config.yaml
num_hidden_layers: 15
vocab_size: 512
norm_place: "pre"
norm_eps: 1e-06
attn_scale: 0.177
bias: "all"
init: "normal"
warmup_steps: 200
final_lr_fraction: 0.05
doc_mask: true
train_tokens: 121100000
Each number is 200 + 40 x the weight over its row's rms, rounded and kept within 0 to 999. Layers, rows and columns count from 0. The size before them is the row's rms in percent of the matrix's.

# down: layer 6 MLP down (transposed), 384x96, rms 0.166, rows 174-190, columns 0-95
# up: layer 6 MLP up, 384x96, rms 0.177, rows 175-190, columns 0-95
down174,091,133,127,199,214,154,140,182,220,171,190,186,207,235,152,165,191,266,229,231,154,157,241,221,196,146,129,177,143,247,194,262,243,235,243,227,175,158,214,194,210,213,176,178,124,196,261,153,158,166,154,168,266,170,195,124,137,206,127,147,212,216,244,160,217,201,202,286,215,169,182,181,187,234,231,102,207,239,226,170,178,208,199,235,126,212,193,228,190,202,269,252,232,136,225,191,173
up175,101,202,167,189,139,197,206,200,241,153,201,247,221,203,250,237,175,265,190,228,150,231,222,203,108,262,173,239,210,168,213,233,233,260,156,155,168,233,202,174,147,186,196,155,144,190,157,243,162,237,175,218,206,218,232,190,171,223,141,311,234,214,287,229,221,224,211,227,109,93,195,102,195,203,178,174,227,176,121,260,223,208,190,237,147,230,164,235,214,202,176,190,207,239,178,176,222
down175,101,209,182,173,159,188,135,122,173,232,178,211,161,231,168,124,179,161,178,240,181,152,257,186,188,188,284,222,183,227,212,189,127,208,91,255,183,253,215,199,292,219,140,266,231,187,288,160,248,197,276,189,150,169,122,193,168,156,258,167,204,197,138,191,206,204,197,214,265,209,216,263,232,191,194,248,189,222,184,194,154,205,244,158,176,214,178,187,171,233,222,215,166,248,250,218,206
up176,097,251,151,278,196,200,201,210,172,238,221,154,151,214,152,146,207,170,252,184,203,195,181,146,251,238,216,171,205,212,343,191,231,321,185,194,247,242,149,205,213,205,171,175,205,157,214,143,251,225,172,170,148,193,183,243,93,159,230,204,136,232,223,158,231,246,257,241,192,183,209,212,223,215,200,261,224,155,174,181,180,218,153,204,155,153,215,160,239,229,245,216,175,210,146,162,218
down176,103,245,244,195,261,254,207,180,213,209,211,186,181,207,238,199,110,289,191,198,222,146,179,238,256,189,204,269,182,146,215,227,141,269,177,180,177,232,270,265,183,236,193,268,244,114,226,197,192,226,264,159,225,154,232,254,270,160,231,244,173,185,199,194,173,161,163,136,182,204,173,248,174,139,200,247,213,193,236,199,192,261,189,118,175,188,107,195,199,189,183,190,199,190,249,268,193
up177,119,224,118,161,239,188,191,101,182,190,246,172,135,275,184,265,194,165,250,251,198,232,184,81,207,206,149,208,186,192,212,172,232,176,182,185,167,158,244,151,197,161,215,99,210,191,244,210,235,126,216,206,199,126,194,160,232,196,216,182,175,207,164,170,169,189,254,190,168,228,210,257,223,204,227,200,237,178,203,180,143,157,192,168,177,297,192,184,154,198,193,154,268,259,171,163,140
down177,119,258,267,199,209,220,206,229,158,262,181,228,232,149,207,176,240,166,155,106,277,197,273,213,198,229,234,199,171,185,214,255,172,206,172,221,197,231,207,231,180,267,173,160,168,139,137,220,174,206,209,275,202,176,186,183,272,143,193,159,190,229,181,194,222,96,225,205,171,205,186,182,188,182,176,175,156,162,105,187,268,214,230,216,271,218,267,168,133,231,264,131,228,219,175,157,230
up178,099,209,182,194,266,234,189,279,224,163,160,211,161,158,197,242,207,192,215,229,268,206,182,218,175,180,224,150,214,202,183,222,139,168,186,254,214,207,143,237,197,213,126,203,168,158,183,180,197,209,210,260,120,229,200,244,119,126,185,281,253,229,185,229,231,214,157,246,104,177,183,123,165,219,167,227,280,245,227,188,146,160,223,183,200,183,116,266,190,228,170,223,123,246,191,230,206
down178,098,272,233,252,193,224,230,184,228,180,213,175,304,202,162,229,272,217,204,196,170,182,170,216,110,206,175,223,222,194,181,160,200,159,212,223,244,211,216,232,219,174,192,214,297,233,267,270,229,175,201,115,224,171,247,244,193,138,220,224,152,163,224,169,247,250,178,138,193,311,234,105,191,226,193,144,204,236,191,173,235,193,212,188,245,230,181,187,206,252,195,141,283,220,194,178,194
up179,101,218,206,210,217,206,264,196,220,222,277,218,217,212,200,214,186,197,211,258,140,224,197,183,171,150,199,226,198,181,254,233,216,251,200,123,225,150,339,159,208,195,218,147,138,264,264,252,197,188,198,147,168,201,182,210,173,234,216,201,300,62,240,213,182,120,173,225,212,139,191,272,136,190,208,241,210,210,211,190,184,153,204,215,162,159,201,236,142,188,218,175,225,196,194,225,201
down179,106,250,177,149,210,180,187,202,230,176,151,215,191,249,243,279,214,234,193,236,205,160,208,158,161,192,176,188,218,162,231,250,169,171,231,194,256,241,184,177,106,174,110,190,212,143,255,228,224,207,204,199,203,153,170,154,358,270,158,269,219,185,210,151,197,239,211,249,188,165,203,224,196,215,152,235,159,195,111,199,220,178,126,206,174,273,200,177,233,258,199,189,169,241,202,182,221
up180,094,227,117,284,260,232,210,215,207,156,249,244,202,161,195,182,221,198,259,209,167,246,225,197,128,295,252,169,233,196,198,216,181,232,286,201,214,222,247,193,152,174,177,216,190,157,157,174,249,181,226,166,190,212,187,288,149,94,276,168,217,204,192,170,222,216,256,219,159,172,207,208,219,172,200,168,202,110,238,204,133,144,190,206,203,200,254,189,174,247,154,204,155,233,191,266,151
down180,086,179,202,161,154,166,238,232,203,209,163,199,170,270,194,205,209,165,95,180,212,212,213,148,235,142,201,198,141,262,168,164,220,241,201,261,148,236,168,205,154,200,290,171,139,257,265,232,176,245,182,328,191,257,176,216,215,240,180,232,211,258,162,264,267,174,206,199,243,239,192,192,195,209,171,229,204,269,163,179,243,279,194,243,244,199,196,223,198,161,256,218,201,242,213,183,245
up181,100,189,251,123,242,182,212,285,161,183,235,212,221,154,197,228,154,233,231,192,238,202,240,209,270,172,166,172,206,105,199,223,207,179,146,167,249,224,281,187,188,204,193,185,237,221,190,221,173,92,200,186,229,203,153,198,217,198,158,200,177,231,207,166,175,229,129,265,234,157,198,166,277,290,239,243,181,171,185,207,246,273,178,191,136,89,253,190,211,195,191,196,226,213,151,168,233
down181,103,230,233,233,180,296,171,241,227,216,218,274,166,211,163,194,227,193,164,195,189,262,155,212,255,169,186,166,231,180,198,181,181,210,179,232,213,197,140,211,147,229,210,163,212,245,185,227,203,199,230,152,199,217,303,195,164,143,219,250,204,220,147,224,256,254,269,225,233,217,170,206,166,162,183,147,201,156,220,163,155,245,240,270,183,228,210,293,189,202,243,90,122,262,182,177,123
up182,093,202,242,109,216,216,175,215,237,231,157,198,233,207,173,207,175,201,171,211,242,255,188,225,178,168,274,209,115,187,176,258,215,183,125,163,218,117,156,201,122,185,141,235,141,146,154,237,224,192,178,228,166,203,149,156,181,202,237,248,196,173,163,245,176,184,270,266,223,207,245,199,126,183,175,224,232,231,178,219,212,103,178,193,218,217,206,125,194,189,242,149,174,174,232,306,217
down182,085,245,151,272,254,148,126,232,242,164,170,192,260,226,83,275,184,239,193,139,231,214,207,177,165,210,177,244,273,211,241,190,287,171,290,202,208,214,206,199,167,207,258,206,194,217,239,221,157,166,167,202,177,229,242,194,202,169,281,197,231,229,224,146,176,189,197,194,196,265,133,203,221,157,207,202,160,198,205,122,186,246,204,236,152,173,179,185,172,211,168,250,132,162,218,203,134
up183,108,207,173,167,185,202,167,117,172,194,149,227,280,248,229,204,172,270,181,170,172,123,119,203,171,230,106,236,219,160,221,207,200,252,213,250,182,191,207,208,240,211,214,184,175,180,282,183,171,208,209,225,157,243,180,160,247,253,207,206,212,165,152,162,155,214,164,167,190,183,225,257,189,245,279,156,192,168,247,197,107,195,265,133,277,240,237,191,191,230,184,214,189,244,243,118,225
down183,097,269,240,145,241,274,231,182,240,217,223,266,183,198,141,209,213,255,178,196,197,213,234,229,249,252,271,122,294,183,191,255,219,185,255,160,214,178,201,240,215,168,168,182,270,224,185,250,269,167,203,244,215,184,230,204,205,153,144,199,139,195,199,199,253,211,204,258,200,183,179,184,266,137,149,180,298,216,177,279,208,258,158,191,214,191,149,164,214,178,222,191,206,258,179,264,185
up184,106,207,153,176,173,157,149,208,257,158,196,157,232,221,210,227,235,265,235,174,173,151,151,209,167,268,217,228,170,178,178,190,269,219,186,265,204,174,193,106,123,228,148,184,271,170,273,234,148,146,156,152,201,228,180,222,255,176,132,148,239,149,209,182,244,268,185,275,177,164,214,239,227,136,148,211,235,185,182,215,163,215,188,150,150,168,241,162,164,211,205,261,182,239,237,198,241
down184,103,142,214,283,199,225,196,210,164,185,225,201,110,207,178,159,125,188,73,201,220,145,213,210,239,151,196,278,261,197,168,275,166,241,172,159,176,257,187,262,230,214,227,198,168,240,242,225,181,240,191,143,198,236,168,160,169,205,216,239,222,198,187,162,162,124,189,200,239,203,184,152,245,173,205,270,200,166,254,152,231,226,149,263,183,188,181,244,259,171,244,185,257,219,221,161,158
up185,095,169,224,200,130,172,209,166,288,154,237,200,174,237,194,227,211,252,251,151,230,120,193,216,176,131,271,248,151,118,163,181,259,274,156,205,216,237,192,166,178,183,216,176,197,129,234,172,193,197,187,196,242,188,247,127,211,242,234,167,243,165,197,207,239,248,224,192,241,206,233,220,211,211,199,217,204,147,263,130,169,244,155,191,137,198,131,147,153,206,181,167,203,205,234,202,307
down185,094,271,166,155,234,189,121,187,208,187,189,193,190,162,209,192,204,179,150,223,170,205,214,180,282,285,184,172,257,202,191,148,212,167,191,165,190,173,167,208,213,200,64,178,176,199,202,178,170,176,142,254,131,142,209,147,236,202,164,201,213,218,210,124,223,224,247,195,242,241,171,198,248,210,231,132,192,182,185,244,206,322,209,210,187,299,237,218,204,196,163,123,241,208,149,174,189
up186,098,193,189,201,225,130,191,203,190,138,221,186,279,290,321,209,151,173,145,270,163,185,180,188,145,160,181,193,222,218,269,215,176,225,236,206,181,199,240,206,240,240,157,141,210,211,200,189,141,171,219,181,179,284,241,291,185,215,143,230,247,172,215,180,226,89,177,229,191,158,193,235,138,225,160,203,148,207,220,238,215,184,168,208,234,211,179,203,206,223,203,235,231,131,272,160,176
down186,102,178,251,184,214,179,236,213,245,320,228,156,144,165,113,241,126,213,289,188,207,283,238,181,193,219,271,277,231,191,201,213,201,183,243,158,275,222,197,269,182,193,240,165,205,298,176,182,166,193,191,207,259,141,175,162,196,193,261,191,188,224,213,172,238,262,181,213,249,271,187,197,209,229,199,213,194,240,207,170,189,157,206,247,168,173,217,169,160,182,232,168,153,257,209,193,157
up187,108,207,234,189,150,148,223,210,172,166,158,212,179,175,196,162,193,188,287,226,148,155,237,185,238,221,157,247,165,170,157,227,188,215,124,235,210,194,220,177,218,193,164,205,149,168,224,89,182,164,276,180,223,271,152,289,203,231,157,174,177,199,257,212,210,208,270,121,233,187,157,258,195,200,230,195,198,208,204,301,190,175,183,191,239,196,133,243,240,187,135,213,130,202,170,282,220
down187,094,161,264,251,275,229,208,211,228,228,224,191,208,238,234,196,258,168,145,232,192,224,161,209,172,191,203,148,221,211,171,172,243,222,196,263,227,188,256,223,167,222,217,177,156,141,201,185,182,216,218,227,246,94,246,194,231,217,196,185,184,268,208,178,192,233,191,314,169,149,144,178,201,195,211,217,262,203,174,177,148,228,213,160,245,52,196,161,272,181,186,228,211,189,269,207,129
up188,110,239,206,207,207,165,158,164,200,195,167,208,190,277,160,204,132,213,172,203,203,175,188,238,251,215,175,184,162,230,167,217,243,170,152,247,290,202,244,178,216,175,106,226,152,189,155,239,205,308,210,205,170,192,183,278,230,221,215,238,197,158,201,150,250,213,216,240,200,232,215,159,169,213,208,303,263,167,190,220,56,239,182,193,259,168,198,161,183,195,145,211,149,210,182,248,174
down188,109,292,183,181,176,248,139,140,160,224,221,258,221,186,233,205,181,258,202,271,132,174,253,174,185,162,225,177,164,192,213,284,249,203,183,200,144,215,298,175,246,176,236,155,241,263,185,230,213,221,197,222,197,188,154,187,198,174,198,130,244,262,184,244,198,133,216,210,184,171,206,206,233,170,215,289,165,178,237,186,211,153,204,192,99,205,172,216,227,212,207,108,174,136,179,204,262
up189,100,184,205,160,236,222,183,187,190,157,143,237,253,211,202,175,171,169,233,272,175,178,187,268,163,156,226,186,130,250,200,243,203,238,192,190,249,147,113,244,166,236,157,215,100,241,251,142,201,226,218,224,207,150,181,230,194,224,240,152,202,226,193,170,241,210,277,166,279,183,147,169,176,152,218,260,206,159,176,215,113,262,250,172,147,219,178,204,226,142,217,157,132,166,228,211,245
down189,104,199,238,300,196,181,178,285,209,134,213,176,171,170,236,239,225,170,169,225,188,177,218,246,169,258,162,274,257,146,103,221,279,226,205,251,210,259,189,210,204,175,129,159,308,157,208,253,122,186,173,193,219,249,233,144,218,184,202,212,245,187,129,212,228,176,213,255,216,261,198,166,193,179,184,165,233,166,195,177,194,211,169,270,260,171,207,151,189,232,162,206,176,214,226,188,193
up190,102,192,249,248,168,242,161,221,159,228,220,188,159,113,152,217,155,201,201,209,229,180,168,189,192,163,281,266,178,284,221,140,215,287,122,189,211,197,191,174,144,213,176,161,186,274,181,123,245,165,190,208,246,149,208,183,158,241,229,161,164,154,274,133,280,199,211,213,146,206,232,210,153,227,185,193,172,152,135,177,194,163,167,213,158,188,160,252,180,216,182,158,276,182,174,227,190
down190,103,175,180,85,242,219,230,150,240,199,136,252,193,273,252,240,266,191,173,165,233,248,162,142,202,193,189,151,141,182,125,220,205,141,195,211,240,219,194,124,238,245,207,182,168,172,219,181,159,170,253,232,179,204,209,170,249,158,129,256,256,205,229,218,264,170,143,259,219,192,172,220,183,212,222,135,230,242,145,214,267,203,197,210,225,183,167,159,168,149,138,204,178,270,177,207,213